Weights of a small transformer language model: attention and MLP in parallel.
Each number is 50 + 10 x the weight over its row's rms, rounded and kept within 0 to 99. Layers, rows and columns count from 0. The size before them is the row's rms in percent of the matrix's.

# layer 6 MLP down (transposed), 2560x640, rms 0.103, rows 2305-2359, columns 320-383
096:50 55 63 41 46 53 38 46 49 73 46 42 39 53 43 40 49 42 51 56 70 76 48 66 59 45 37 53 51 56 54 38 50 49 27 44 44 54 65 50 52 54 64 55 37 51 46 56 51 31 59 55 59 32 51 49 48 57 55 48 44 50 54 59
096:64 51 36 43 44 54 42 39 45 51 35 42 73 57 60 57 42 59 72 41 66 38 35 39 49 69 53 30 44 52 44 56 39 50 65 51 50 50 47 51 48 56 63 47 45 39 35 66 37 51 37 56 59 50 48 49 52 47 41 39 69 62 57 50
089:54 61 69 54 54 65 53 65 59 47 40 46 36 28 31 54 55 57 41 45 44 43 45 44 49 31 70 40 63 60 47 55 42 43 56 40 42 55 50 57 36 49 65 48 39 51 28 44 53 66 50 54 37 47 53 59 55 47 40 31 69 61 56 56
095:47 56 46 45 62 41 50 55 48 47 58 71 82 54 60 64 31 43 58 50 40 59 52 58 48 33 51 31 47 69 51 44 40 62 69 52 51 61 40 53 46 48 50 47 59 57 53 32 42 50 64 47 46 41 52 54 54 59 50 45 43 58 48 50
092:54 47 32 43 38 39 54 52 49 42 61 43 64 49 55 45 43 43 47 46 66 50 59 53 37 52 55 56 53 48 56 35 40 35 43 33 60 57 50 44 60 41 49 52 53 53 43 31 28 58 59 39 42 29 44 58 47 56 48 50 50 46 43 53
101:46 48 42 39 47 50 55 54 31 57 54 49 23 61 53 41 32 49 47 58 45 41 60 50 30 49 38 52 77 42 51 50 61 56 47 58 62 60 48 49 60 49 53 55 48 44 31 45 69 48 76 29 54 49 36 39 43 52 65 36 45 53 44 44
089:53 56 59 64 39 71 49 39 58 54 47 43 50 42 45 28 45 42 49 45 45 51 52 61 54 38 53 42 46 50 63 57 46 58 54 44 50 47 58 45 62 51 51 57 38 35 30 64 43 54 71 49 51 50 57 44 47 50 48 43 40 48 48 60
095:51 48 46 64 45 58 59 41 62 52 64 42 60 64 47 46 36 62 54 51 57 52 68 53 62 64 60 62 40 40 52 66 28 53 43 50 49 59 49 27 55 36 54 44 53 49 50 60 46 45 61 55 41 44 59 49 59 41 52 53 57 72 64 51
099:56 30 59 53 51 46 36 42 52 55 43 52 33 38 57 44 42 52 59 35 45 45 41 47 54 36 54 51 74 51 57 49 53 49 65 43 67 45 45 42 60 49 32 45 43 48 51 53 47 38 69 61 47 57 41 43 43 64 38 42 46 42 39 50
103:36 44 51 39 38 43 56 52 54 63 34 38 43 54 62 45 43 61 43 59 56 50 30 45 62 46 53 45 46 35 36 43 54 52 76 53 59 47 34 57 57 52 60 49 43 40 51 48 42 39 47 50 53 81 51 29 48 55 43 48 61 45 45 44
102:39 30 50 38 49 50 42 43 58 68 39 39 49 51 39 57 35 43 40 47 41 55 70 55 45 50 52 49 61 53 46 50 70 62 43 41 27 41 58 49 61 64 48 52 58 40 54 44 54 47 69 41 44 59 52 48 50 58 54 37 33 44 45 44
095:57 42 51 61 51 51 49 34 73 32 48 48 45 44 35 43 46 57 36 56 49 48 54 42 50 69 36 63 53 48 46 55 49 35 45 51 44 41 44 54 44 53 51 68 42 63 44 69 42 66 41 51 48 74 51 31 49 60 46 38 52 53 70 71
103:52 48 48 35 22 49 67 38 54 40 47 50 47 60 52 46 56 51 48 52 57 36 34 46 50 53 51 40 52 48 60 40 59 59 56 69 43 38 38 40 61 54 49 42 34 53 44 57 56 44 69 57 52 54 46 40 52 30 62 46 36 53 65 31
099:38 50 56 49 38 45 64 46 51 61 41 56 42 34 34 28 48 80 52 42 47 40 50 56 50 39 35 51 45 34 56 30 29 43 59 53 57 36 55 37 46 46 40 73 70 58 40 39 61 48 53 64 49 52 49 38 52 38 51 49 35 43 47 52
096:49 55 53 40 58 44 59 37 51 41 55 50 34 56 61 45 42 51 43 35 44 47 46 58 58 56 41 53 37 39 53 49 59 48 42 61 55 48 48 57 51 42 38 51 39 47 41 54 52 57 43 62 44 53 38 51 56 39 30 56 44 70 67 49
091:44 49 51 54 53 42 57 38 52 38 31 52 49 57 60 41 33 54 42 57 59 49 47 50 72 33 56 34 62 46 43 57 62 46 60 43 51 49 52 49 50 62 40 42 65 52 40 65 57 51 45 49 62 27 51 45 54 47 40 58 48 47 43 55
097:50 45 49 56 65 46 50 49 58 48 54 53 72 60 61 42 49 47 54 46 39 62 40 64 55 53 34 44 43 38 44 54 44 54 39 70 73 41 74 41 47 22 56 40 39 56 58 40 58 52 54 50 42 58 43 41 28 56 50 32 70 41 45 51
105:44 39 52 57 65 38 46 47 49 52 51 44 41 43 55 57 66 55 56 59 61 50 52 61 49 39 27 41 34 52 49 61 52 35 48 58 54 50 43 33 38 37 53 33 48 51 28 30 63 41 56 58 49 53 35 67 63 44 38 47 48 58 36 57
096:35 18 40 57 67 54 49 64 56 58 56 63 52 41 60 40 59 45 48 40 44 44 65 49 54 53 43 50 47 42 66 49 54 49 59 58 39 62 58 62 37 56 52 58 41 54 41 63 53 47 43 55 49 58 44 54 50 47 33 48 56 53 43 45
109:40 62 41 48 65 60 48 50 47 42 53 54 46 61 52 30 52 46 73 50 62 45 55 57 38 64 53 38 54 44 42 37 37 38 43 57 49 35 43 49 72 39 61 45 67 43 29 63 45 58 68 52 51 51 61 58 48 58 35 39 52 50 58 53
100:53 46 64 50 36 59 40 31 58 50 48 53 53 55 47 41 38 56 44 56 48 52 57 49 58 41 53 57 31 48 53 61 36 40 60 50 51 42 44 47 57 55 59 53 55 54 45 56 47 54 56 66 58 48 33 52 29 52 53 50 38 52 75 47
105:48 53 72 47 36 45 48 57 57 36 54 48 42 45 57 51 45 60 51 58 61 53 44 47 21 58 50 55 41 44 56 58 69 38 47 35 45 46 48 29 54 57 41 41 52 49 64 54 55 62 62 46 28 38 39 42 37 55 66 34 52 62 62 49
096:55 56 59 38 58 51 48 49 42 40 51 62 45 47 44 51 37 59 54 46 45 46 50 41 44 56 42 66 45 46 56 55 43 62 53 52 53 49 63 50 57 40 51 44 46 57 63 41 57 45 48 57 53 47 51 58 55 53 45 39 47 47 63 53
106:58 46 51 44 45 48 50 43 57 44 56 48 45 62 43 46 34 53 38 35 62 76 56 63 46 59 47 44 65 63 60 54 43 34 51 52 57 42 46 35 43 37 27 55 31 41 60 42 39 45 62 49 55 65 60 46 29 48 45 59 39 37 56 48
095:53 36 48 43 46 45 56 52 47 64 48 55 39 42 58 50 60 45 46 41 58 62 38 44 53 35 40 48 36 42 42 46 41 39 73 70 43 67 58 41 53 36 48 42 53 44 35 60 31 65 58 40 46 65 62 41 60 40 45 46 21 54 56 55
090:61 40 41 40 37 30 59 61 65 60 57 26 53 53 53 58 57 42 45 37 47 48 45 48 58 42 51 54 42 59 70 54 56 46 53 39 55 46 56 61 62 35 44 48 37 38 53 49 46 56 50 51 44 39 40 69 51 52 55 53 56 50 50 47
106:67 65 40 44 58 41 51 61 37 58 46 66 55 58 53 37 72 57 54 57 71 46 45 60 56 59 48 68 49 39 43 58 51 25 32 40 59 36 55 50 56 53 60 54 53 48 34 58 41 49 54 55 63 52 43 55 44 43 40 61 50 53 45 31
109:51 67 62 43 59 45 46 35 60 37 59 51 55 55 42 62 52 52 45 40 52 39 59 60 42 49 31 67 48 47 40 50 49 51 62 46 45 33 41 52 39 57 63 57 54 59 50 47 66 44 59 56 58 29 51 57 40 52 56 44 31 62 46 42
091:55 35 59 50 55 58 47 49 61 51 70 36 52 46 47 40 65 45 50 66 58 50 40 66 61 38 30 63 56 45 60 58 33 44 42 48 60 34 50 57 61 51 66 44 60 58 37 51 51 50 54 60 58 52 41 49 53 57 67 48 38 48 79 50
104:36 68 46 47 50 53 39 64 42 70 55 59 52 43 56 61 51 57 72 38 45 57 63 49 33 54 53 31 42 46 64 54 50 63 55 53 48 42 49 60 39 56 52 57 49 63 46 51 41 39 31 58 44 64 41 40 49 51 49 49 66 55 53 58
100:49 56 55 47 44 63 48 37 54 49 56 53 51 40 56 27 51 60 63 49 56 40 53 47 67 51 45 43 54 58 64 60 59 50 44 58 40 59 56 36 40 45 46 49 52 43 53 50 51 63 51 45 30 57 66 50 56 64 47 50 60 41 65 48
105:61 34 68 50 53 65 62 66 44 49 38 53 44 47 56 39 48 60 52 48 50 59 39 48 36 32 49 45 82 47 48 49 53 34 55 60 58 55 46 65 15 44 65 27 42 39 67 48 48 66 58 32 53 46 51 36 48 38 64 49 84 37 52 47
096:64 51 54 50 44 65 54 57 64 57 57 54 49 51 41 41 56 61 48 48 41 42 37 43 52 44 45 56 53 40 58 58 30 52 44 60 58 59 53 45 54 40 57 59 48 35 48 53 48 46 48 49 46 45 61 38 51 53 48 42 48 48 62 50
108:58 60 54 53 58 59 49 37 42 60 62 45 48 59 70 51 42 65 47 52 78 61 45 64 54 54 55 53 53 37 45 58 40 49 47 46 51 78 45 40 58 52 62 57 63 38 43 62 55 55 45 40 71 42 45 53 40 52 53 49 46 62 52 46
099:49 47 56 47 50 64 39 61 55 43 54 52 54 54 43 38 46 70 55 37 55 40 45 70 52 53 60 60 47 58 36 42 56 58 55 48 44 49 45 35 52 38 51 50 59 62 49 57 52 47 54 54 53 45 48 43 48 48 74 52 59 67 60 40
090:40 54 67 38 61 54 41 50 55 54 57 50 49 63 48 40 36 54 43 49 44 41 41 56 44 56 51 43 62 57 54 56 60 63 69 49 68 40 64 62 62 55 37 59 57 38 56 49 32 52 48 48 52 44 63 53 35 53 51 51 44 48 64 55
110:38 43 59 50 25 30 39 58 56 44 57 51 63 29 46 41 85 57 55 42 55 64 57 53 45 37 46 61 59 47 66 67 51 50 59 39 53 41 54 60 47 54 44 59 62 44 44 59 41 50 60 36 52 37 58 34 41 50 44 52 40 51 36 62
096:40 53 38 38 56 47 49 44 72 37 52 48 49 63 42 49 39 63 50 69 63 73 38 40 47 52 43 48 49 54 51 46 49 56 70 49 68 59 42 46 41 57 39 46 50 29 45 46 50 56 38 59 39 42 45 44 55 56 65 38 51 55 47 68
104:71 42 56 43 52 55 44 50 51 62 62 56 44 19 66 46 64 49 57 38 49 52 44 48 56 47 39 62 69 45 19 42 49 56 39 42 69 51 60 42 69 49 57 61 33 31 61 54 39 44 75 49 50 58 69 49 42 36 46 43 55 65 45 55
094:50 48 68 62 71 68 27 57 37 50 53 60 56 53 44 44 67 52 50 39 45 48 49 57 49 50 75 43 66 52 41 61 44 59 78 51 65 45 63 54 63 53 40 46 58 54 46 37 60 62 58 50 55 26 46 43 60 45 55 49 63 59 67 50
098:61 24 52 58 54 63 39 49 40 60 57 54 54 47 51 59 57 54 53 62 50 55 45 55 39 46 58 55 62 56 57 70 33 54 56 32 58 56 39 55 49 56 50 55 65 32 73 31 52 45 56 65 44 52 61 42 44 45 57 41 65 64 50 47
106:53 37 37 62 61 63 59 51 37 44 50 37 60 50 53 55 49 79 53 46 57 62 45 45 56 51 35 55 37 53 54 60 64 58 60 57 59 54 60 46 49 62 38 53 57 43 57 45 63 75 40 52 46 74 52 55 42 57 65 28 47 67 69 50
096:42 26 31 52 65 58 52 56 58 48 24 48 41 47 48 53 49 50 53 60 68 44 66 30 56 44 75 30 62 43 43 46 36 45 59 51 50 60 43 61 28 47 54 39 34 50 45 46 61 37 50 31 30 33 50 40 45 38 46 35 47 50 62 43
102:35 57 52 59 53 73 54 50 57 52 55 40 44 53 57 47 61 55 56 58 64 34 42 71 43 50 53 48 36 63 51 63 48 41 45 64 58 69 54 39 56 57 51 31 61 38 67 53 51 51 52 50 49 54 75 34 50 61 53 52 51 69 38 66
088:58 54 45 42 39 54 48 51 46 50 37 36 41 60 56 47 56 47 54 47 59 50 59 52 49 50 53 51 27 53 42 55 57 54 46 48 50 46 51 53 34 46 47 68 59 70 42 37 50 48 46 38 42 47 43 59 45 53 58 66 78 50 49 34
096:49 47 40 54 50 55 53 42 47 51 57 57 51 64 47 54 43 53 59 59 68 57 39 34 56 57 44 45 51 45 47 60 45 31 56 34 47 50 56 55 51 54 41 56 43 64 53 47 36 43 39 31 43 51 72 27 56 40 49 61 39 57 30 67
096:54 44 39 42 36 59 44 49 55 31 48 48 59 40 36 61 53 51 36 31 50 52 41 56 50 42 64 54 35 34 34 49 59 37 49 42 54 44 57 42 48 60 53 54 58 46 34 52 40 43 65 53 54 38 64 53 51 50 59 46 61 56 50 52
105:55 49 28 55 55 49 59 43 47 57 53 63 58 31 50 49 52 45 40 51 50 54 45 64 41 70 71 53 43 38 51 57 62 53 55 54 51 47 56 52 52 49 45 52 52 44 55 53 31 70 67 40 50 54 51 42 47 32 65 62 41 57 30 33
097:54 37 41 51 46 58 59 58 54 56 49 60 48 43 51 38 57 40 51 58 38 45 60 37 44 32 50 49 53 43 57 32 66 54 54 49 55 48 62 47 56 50 40 33 44 39 48 48 56 45 59 35 46 54 32 24 48 46 49 45 40 57 40 52
093:38 54 53 47 42 54 47 56 51 39 62 52 55 44 42 45 47 51 47 51 43 71 43 67 48 39 48 53 48 40 59 58 47 53 59 48 41 51 65 43 65 39 33 52 49 39 61 40 23 38 49 56 46 54 59 43 54 65 58 54 52 50 50 55
102:62 58 51 44 34 39 41 40 47 42 58 48 39 42 49 44 43 63 52 41 52 55 45 50 50 55 50 41 53 57 62 50 40 58 45 59 45 48 46 57 46 39 58 55 48 52 53 69 52 52 49 41 47 51 49 50 46 56 27 38 32 45 46 48
101:33 48 59 55 66 33 55 45 63 45 47 42 56 53 44 48 31 53 44 31 43 48 52 43 44 40 65 64 58 44 51 54 32 19 58 46 63 45 39 55 46 45 69 48 42 39 52 50 36 41 44 48 59 55 65 47 68 50 61 64 46 48 49 62
099:59 36 45 43 27 61 51 82 54 51 49 49 54 42 42 44 63 55 61 51 56 65 60 38 51 54 47 55 52 42 60 66 47 27 50 61 63 75 55 42 31 55 62 57 49 40 46 62 69 47 53 42 61 39 42 43 48 56 58 32 54 34 40 43
080:47 59 38 47 57 62 42 69 50 57 46 63 62 45 57 51 50 73 55 37 44 49 48 42 41 61 30 59 45 55 62 44 66 37 43 51 49 66 52 41 34 49 51 52 53 45 44 59 37 70 61 39 34 64 56 41 54 38 49 53 42 74 58 54
103:64 54 47 55 59 55 57 61 37 60 50 44 47 59 40 61 61 50 60 54 44 49 43 57 70 56 55 59 59 45 41 58 52 58 51 51 60 46 51 25 58 49 54 50 50 41 44 53 34 55 51 51 60 53 52 47 48 62 52 35 58 58 61 34
# layer 6 MLP up, 2560x640, rms 0.105, rows 2306-2359, columns 320-383
104:56 59 57 39 44 50 40 54 54 55 39 57 76 41 48 49 46 57 19 61 44 59 54 65 36 50 50 41 59 53 56 48 39 41 30 58 49 30 55 54 60 54 45 44 43 56 47 31 49 49 54 49 64 53 38 52 47 51 57 47 70 51 49 54
092:40 39 50 46 37 68 43 58 47 40 53 37 64 54 53 40 61 33 71 42 62 51 45 40 44 59 41 56 44 40 54 54 51 53 44 62 67 49 49 51 43 39 59 69 41 55 64 67 51 54 52 69 45 43 50 41 43 39 54 53 59 60 37 59
102:44 56 65 37 40 44 44 44 50 43 41 45 57 54 75 52 72 53 56 47 58 55 47 27 46 47 38 46 38 51 59 65 44 65 44 27 35 53 48 57 45 54 43 56 49 60 44 34 42 59 48 40 49 45 42 38 41 65 52 60 62 42 47 50
076:50 28 58 61 43 68 55 56 56 66 41 51 48 42 53 48 56 48 49 52 46 56 49 53 72 61 53 36 47 48 40 60 56 57 54 38 60 43 48 70 48 52 39 53 35 50 37 59 74 52 35 55 56 45 40 51 49 63 59 37 69 49 54 40
101:55 51 65 57 43 53 46 38 56 45 34 52 37 56 50 43 42 42 37 44 32 46 50 49 43 40 45 40 55 57 55 56 48 61 50 65 51 52 38 52 52 48 36 60 40 33 53 45 49 48 43 38 45 46 43 52 40 57 51 48 44 50 56 61
088:52 35 46 59 56 48 48 50 55 50 56 60 55 45 41 65 31 57 44 35 42 35 52 45 35 43 45 63 60 53 46 55 62 49 26 42 37 41 42 50 50 26 38 42 69 55 50 47 62 67 54 50 38 32 73 58 42 26 44 59 49 60 53 38
101:50 49 62 66 53 56 54 57 55 46 60 41 59 46 47 42 41 47 47 52 52 56 49 55 67 76 57 65 46 40 43 36 49 53 49 44 27 47 49 63 51 46 61 47 51 43 57 54 57 46 45 45 56 39 50 56 25 54 40 49 47 53 56 50
099:44 31 44 41 53 39 59 53 60 70 44 37 44 45 67 46 42 46 53 47 31 52 49 60 58 74 64 51 60 56 60 44 52 41 44 49 54 51 46 54 34 69 39 61 55 54 57 49 54 63 40 67 41 64 46 65 54 64 53 37 32 63 55 57
100:56 45 47 49 57 56 33 40 35 62 40 61 52 58 51 47 57 49 31 45 50 47 47 43 72 67 47 48 62 54 32 50 49 48 38 46 36 41 41 50 47 55 70 53 54 63 41 51 46 52 52 54 45 39 44 56 54 55 65 57 42 42 59 48
098:69 43 62 34 44 68 65 69 39 59 48 47 50 68 60 71 40 59 55 38 61 42 75 38 38 39 50 48 50 51 49 53 37 47 37 33 65 56 45 58 47 49 53 34 61 62 49 52 49 50 62 57 55 39 49 60 59 51 46 50 48 55 55 43
099:49 51 47 53 61 62 50 67 56 53 47 39 68 74 49 53 66 59 41 50 56 27 49 40 61 42 45 50 48 48 53 50 52 42 45 49 40 52 67 60 40 40 48 46 49 49 49 47 50 49 53 51 58 32 55 57 56 83 56 41 48 23 61 29
097:46 35 59 43 53 49 40 28 53 75 59 49 48 52 57 62 58 51 43 56 53 59 44 35 59 59 42 55 52 46 59 51 36 62 42 34 41 47 48 38 41 44 47 37 40 66 55 43 56 61 52 52 29 52 48 57 66 70 59 53 36 31 63 65
100:48 25 39 59 55 50 57 52 52 38 43 62 49 37 44 28 51 40 36 41 32 50 50 60 41 53 51 55 54 57 47 55 58 37 49 53 50 25 47 29 30 58 59 64 44 56 47 55 48 65 57 32 27 58 55 53 59 39 38 59 46 69 48 69
098:50 31 58 50 60 51 75 42 46 44 47 48 46 49 67 59 18 40 77 66 51 53 52 52 59 53 47 60 45 49 41 51 47 46 43 56 58 39 61 65 66 50 52 57 38 57 57 42 50 50 58 44 44 56 42 41 36 49 66 44 46 34 31 65
092:52 35 62 47 23 70 58 65 53 52 50 62 52 42 56 58 53 55 54 32 51 55 51 70 29 61 49 49 60 64 42 54 53 45 45 76 54 33 49 33 47 74 34 67 49 58 45 49 51 54 46 46 39 47 56 61 45 64 42 55 37 64 70 44
097:31 50 31 47 48 68 66 41 46 50 41 44 45 49 53 59 60 67 58 54 36 45 46 58 50 35 51 56 55 66 42 51 54 51 70 47 45 49 42 54 42 50 51 47 40 38 36 65 57 45 56 47 20 55 35 59 41 46 38 34 50 52 44 45
106:59 67 53 53 46 43 52 40 41 57 48 54 53 36 59 42 55 53 27 53 48 38 46 42 30 48 70 44 57 47 51 61 64 43 46 36 46 67 38 57 47 54 33 57 44 40 59 51 25 37 45 59 37 66 63 49 55 62 67 44 50 23 56 63
100:46 48 54 50 52 51 35 53 62 57 53 54 50 30 69 57 51 56 67 45 41 43 55 46 30 55 54 58 50 52 54 38 71 51 39 49 45 40 53 55 54 49 58 46 41 62 51 45 58 49 40 52 52 59 49 71 47 38 44 43 49 40 54 36
106:36 46 31 58 48 51 60 47 60 38 48 33 42 41 50 58 58 40 65 52 31 58 21 63 62 52 51 64 45 69 38 67 55 49 43 51 46 50 41 48 59 38 46 62 48 52 49 44 49 32 52 51 51 69 66 56 59 41 40 52 25 52 36 26
101:42 59 61 56 48 43 54 36 45 41 48 55 33 59 47 39 56 31 49 50 42 31 60 55 43 55 68 56 50 45 55 48 41 47 62 50 53 55 61 59 45 66 55 55 55 40 55 48 47 47 39 47 48 64 44 42 42 41 68 43 62 44 59 60
103:40 47 58 51 40 35 56 43 57 48 53 45 58 44 25 50 51 36 69 70 50 50 56 63 34 47 50 60 57 49 38 64 47 43 42 57 46 25 71 47 53 34 65 42 43 61 62 35 46 35 75 60 47 43 37 57 57 45 56 44 65 59 66 75
101:45 61 72 43 55 61 70 45 37 43 46 54 52 67 41 64 59 62 21 45 37 44 57 33 61 55 63 49 29 47 48 51 57 45 33 48 32 71 51 62 56 46 64 49 42 54 60 50 76 57 42 52 55 44 59 56 48 56 54 49 53 49 45 53
104:48 40 45 45 33 57 72 54 54 60 39 37 36 58 59 51 39 51 47 49 63 51 27 58 46 49 51 56 30 50 47 46 48 44 59 61 50 44 39 49 49 54 46 38 41 34 41 56 59 56 33 54 51 40 38 48 50 65 43 56 35 64 67 61
099:53 40 53 46 38 49 57 48 42 47 58 59 61 49 64 30 46 46 51 44 58 50 62 49 56 50 36 43 49 44 37 55 62 45 37 43 40 41 57 61 53 69 57 33 46 45 25 50 59 41 52 39 45 63 46 66 51 61 31 56 26 47 49 42
091:48 38 82 56 47 48 60 75 26 42 63 51 43 52 51 44 67 53 64 57 46 42 56 61 41 53 42 61 43 42 52 57 50 23 34 52 53 42 52 51 65 53 43 50 49 43 62 62 58 58 51 46 51 33 34 48 58 48 55 61 48 41 55 56
103:51 43 51 44 70 36 65 47 59 48 34 58 51 39 45 47 55 47 57 56 59 58 42 60 64 66 36 56 49 41 15 58 46 37 61 55 69 36 48 56 44 55 39 42 31 41 48 42 47 37 39 41 58 50 47 49 39 57 33 37 53 38 55 38
106:46 44 54 47 66 51 43 51 61 57 68 49 48 56 66 46 50 72 59 40 74 41 42 51 46 48 54 51 46 44 35 55 22 55 58 43 46 35 46 46 52 51 57 54 44 51 58 60 54 38 45 40 68 64 54 48 49 24 43 45 57 62 48 31
092:49 45 52 55 63 55 63 48 53 42 39 57 57 49 57 66 34 47 55 53 47 52 43 48 68 43 42 62 53 65 31 37 52 47 60 64 44 42 60 63 54 20 35 56 68 55 54 47 22 55 39 36 34 49 49 53 68 69 36 55 57 62 48 41
098:44 48 57 59 39 69 63 57 45 49 43 46 46 42 46 39 58 63 53 33 55 48 54 61 66 51 53 38 37 48 43 56 58 65 60 57 50 67 46 63 42 44 52 61 55 48 72 59 41 32 70 36 46 46 45 45 54 55 40 55 38 48 67 31
099:57 44 45 55 73 58 56 43 45 49 55 38 45 48 59 33 59 65 60 34 56 60 58 45 53 48 46 54 31 47 59 69 38 29 48 51 44 52 40 48 56 54 40 49 42 38 40 40 62 43 43 43 36 50 48 56 60 43 66 45 47 55 70 46
101:58 50 41 51 51 59 44 23 51 63 50 58 49 43 42 39 32 60 51 47 43 53 28 53 64 57 46 66 49 30 40 45 45 57 55 51 40 48 38 41 51 25 62 41 58 33 48 62 40 40 46 40 49 42 41 57 52 45 47 52 78 57 33 40
100:29 49 50 60 65 49 37 45 55 42 47 50 57 49 59 54 41 39 51 47 46 56 43 25 39 40 36 52 32 49 57 41 55 44 67 54 66 53 45 51 40 41 69 62 78 61 59 44 37 60 49 52 65 39 48 50 52 53 67 47 54 50 58 54
103:41 57 67 60 51 50 46 32 43 51 60 67 57 59 45 63 55 52 47 46 73 41 42 62 41 38 70 58 55 46 42 53 51 45 68 56 23 53 61 49 45 44 52 42 54 55 58 52 43 59 51 48 33 63 59 43 55 54 52 63 37 67 62 59
098:45 47 20 66 46 46 54 43 60 43 32 44 51 50 48 46 56 33 53 52 56 56 33 59 50 60 46 44 53 44 38 45 55 49 40 63 75 55 48 30 52 49 45 39 49 67 51 57 49 50 51 40 31 36 52 50 43 51 60 55 48 44 45 43
084:42 55 50 35 51 54 48 39 61 65 47 21 63 50 28 37 63 68 47 66 65 64 53 48 26 57 50 71 33 46 32 45 43 44 48 43 71 51 43 52 56 54 58 54 61 48 43 51 53 50 75 52 44 37 39 47 42 53 58 61 48 59 42 52
115:39 53 67 48 58 76 41 53 41 58 50 51 47 57 54 62 60 49 53 49 38 68 62 57 55 58 34 68 47 56 47 47 35 48 73 57 54 50 52 56 46 62 54 50 67 49 52 64 49 46 38 52 60 47 58 61 56 50 40 54 38 54 45 39
095:63 40 43 37 52 40 56 36 53 64 37 67 52 48 59 64 45 33 62 55 41 33 39 49 41 55 56 52 50 41 43 49 56 47 53 56 62 50 59 37 50 55 28 59 57 56 74 50 48 62 41 54 39 37 53 47 50 32 54 44 46 51 38 54
110:59 42 58 42 53 69 52 52 57 57 52 28 66 56 61 48 65 41 50 62 56 67 56 55 74 44 35 37 62 60 41 47 61 44 62 52 62 38 37 31 45 67 56 58 47 52 47 45 38 62 67 51 47 27 42 59 57 48 37 46 39 40 59 36
098:59 52 55 63 57 61 38 48 36 53 52 35 53 46 64 55 51 52 67 55 53 43 45 48 54 75 50 27 52 49 49 45 44 31 45 47 34 55 64 47 43 65 57 57 63 52 42 26 45 56 50 42 42 48 42 57 43 53 43 55 63 49 58 48
103:44 47 51 46 46 51 55 53 42 59 59 79 38 51 58 44 46 40 52 57 47 58 52 63 48 61 52 41 52 45 20 56 42 47 37 21 48 60 37 53 50 53 63 40 66 29 45 55 43 47 57 47 53 45 53 54 47 48 31 62 63 42 53 42
102:43 26 76 47 58 47 45 32 57 38 48 46 43 51 66 54 48 61 44 36 60 36 60 41 24 52 38 60 44 37 15 43 42 45 47 55 44 62 43 52 49 53 58 50 52 67 73 51 59 53 42 40 64 64 46 43 55 54 43 47 60 48 56 53
099:47 35 59 55 52 58 42 58 40 62 45 26 56 45 41 42 54 43 34 55 43 54 46 44 58 53 29 55 35 67 38 56 55 44 45 51 41 72 43 58 47 68 45 32 47 44 41 51 34 50 59 56 47 57 38 40 51 68 62 51 46 52 38 53
104:56 44 48 63 53 35 51 47 58 38 66 54 61 64 49 60 58 74 46 52 60 60 52 58 39 57 46 45 63 43 43 70 53 38 58 42 57 47 67 50 51 70 47 47 58 36 61 55 50 55 43 27 48 48 68 60 47 58 53 57 66 51 48 48
090:49 47 36 52 60 49 62 32 56 34 38 57 52 57 68 61 54 48 45 43 40 37 64 41 44 57 31 49 73 62 62 70 40 44 54 41 58 38 49 52 67 47 48 52 35 50 39 62 53 38 56 50 37 51 53 44 58 36 77 57 47 49 54 72
095:55 65 47 40 52 40 56 41 47 50 54 58 47 47 60 39 38 58 36 57 48 53 50 51 64 56 42 52 39 48 63 46 42 26 51 43 38 47 52 50 59 43 55 71 67 35 41 34 34 50 43 64 58 58 36 51 56 54 68 60 49 62 54 61
101:54 60 43 50 41 48 50 54 52 66 56 56 51 55 53 52 48 24 38 41 42 52 61 31 57 61 52 53 36 37 50 51 63 68 36 32 56 53 50 51 29 55 62 42 59 55 59 52 68 55 44 38 57 54 47 49 56 64 59 64 54 62 68 47
110:44 65 52 61 70 50 55 64 58 60 31 41 49 39 32 50 49 48 50 38 60 46 41 46 76 63 75 49 60 31 58 54 48 50 50 47 49 56 52 42 55 49 40 59 62 56 54 65 47 66 53 35 44 45 30 63 54 51 41 46 42 54 35 40
096:37 46 62 56 35 47 38 52 52 53 42 40 54 55 35 54 39 37 62 49 50 65 41 39 31 61 67 41 45 75 57 43 50 48 47 54 46 42 65 26 68 52 63 47 25 52 41 49 53 70 40 53 40 44 33 37 55 54 46 62 55 39 45 58
093:46 51 47 50 44 45 51 53 63 73 57 66 39 57 49 47 46 37 48 62 42 33 66 32 46 53 55 54 60 58 58 58 69 58 43 52 44 58 60 60 54 51 47 53 65 45 28 69 43 30 58 66 52 35 72 56 58 54 49 51 44 44 64 60
105:64 50 49 59 37 35 39 56 47 54 49 48 58 58 58 45 44 66 46 62 42 38 64 41 28 37 49 41 29 55 61 57 60 60 65 53 35 45 47 47 61 47 49 54 59 46 57 76 54 45 39 43 34 49 37 48 44 48 62 61 48 39 44 46
100:51 28 53 48 59 43 66 53 68 47 48 51 37 55 64 45 51 46 42 41 47 52 55 47 39 51 70 51 54 51 52 24 21 57 37 50 58 36 46 36 28 44 39 49 47 48 42 38 44 61 49 46 70 49 56 75 56 47 56 65 39 63 49 62
096:45 66 54 61 36 75 52 42 43 51 51 52 23 52 59 51 64 59 46 52 52 57 60 49 53 46 52 54 41 50 56 57 37 36 61 52 42 44 37 50 28 69 57 21 57 48 55 44 60 45 37 44 45 35 46 38 43 44 58 32 54 53 30 32
073:49 58 56 72 50 46 64 64 56 36 59 48 47 46 41 44 60 42 45 59 53 34 40 56 33 65 48 49 76 62 41 48 48 55 46 39 50 45 55 67 46 49 57 51 47 46 53 32 72 55 54 51 49 41 57 51 50 46 40 60 53 44 64 50
102:55 38 55 55 56 62 45 55 50 41 55 66 57 49 58 36 52 48 39 46 47 45 33 64 56 62 46 56 39 58 57 61 73 63 55 36 57 35 45 50 41 60 48 50 74 64 51 56 56 42 43 51 66 53 45 43 40 72 43 58 43 66 50 60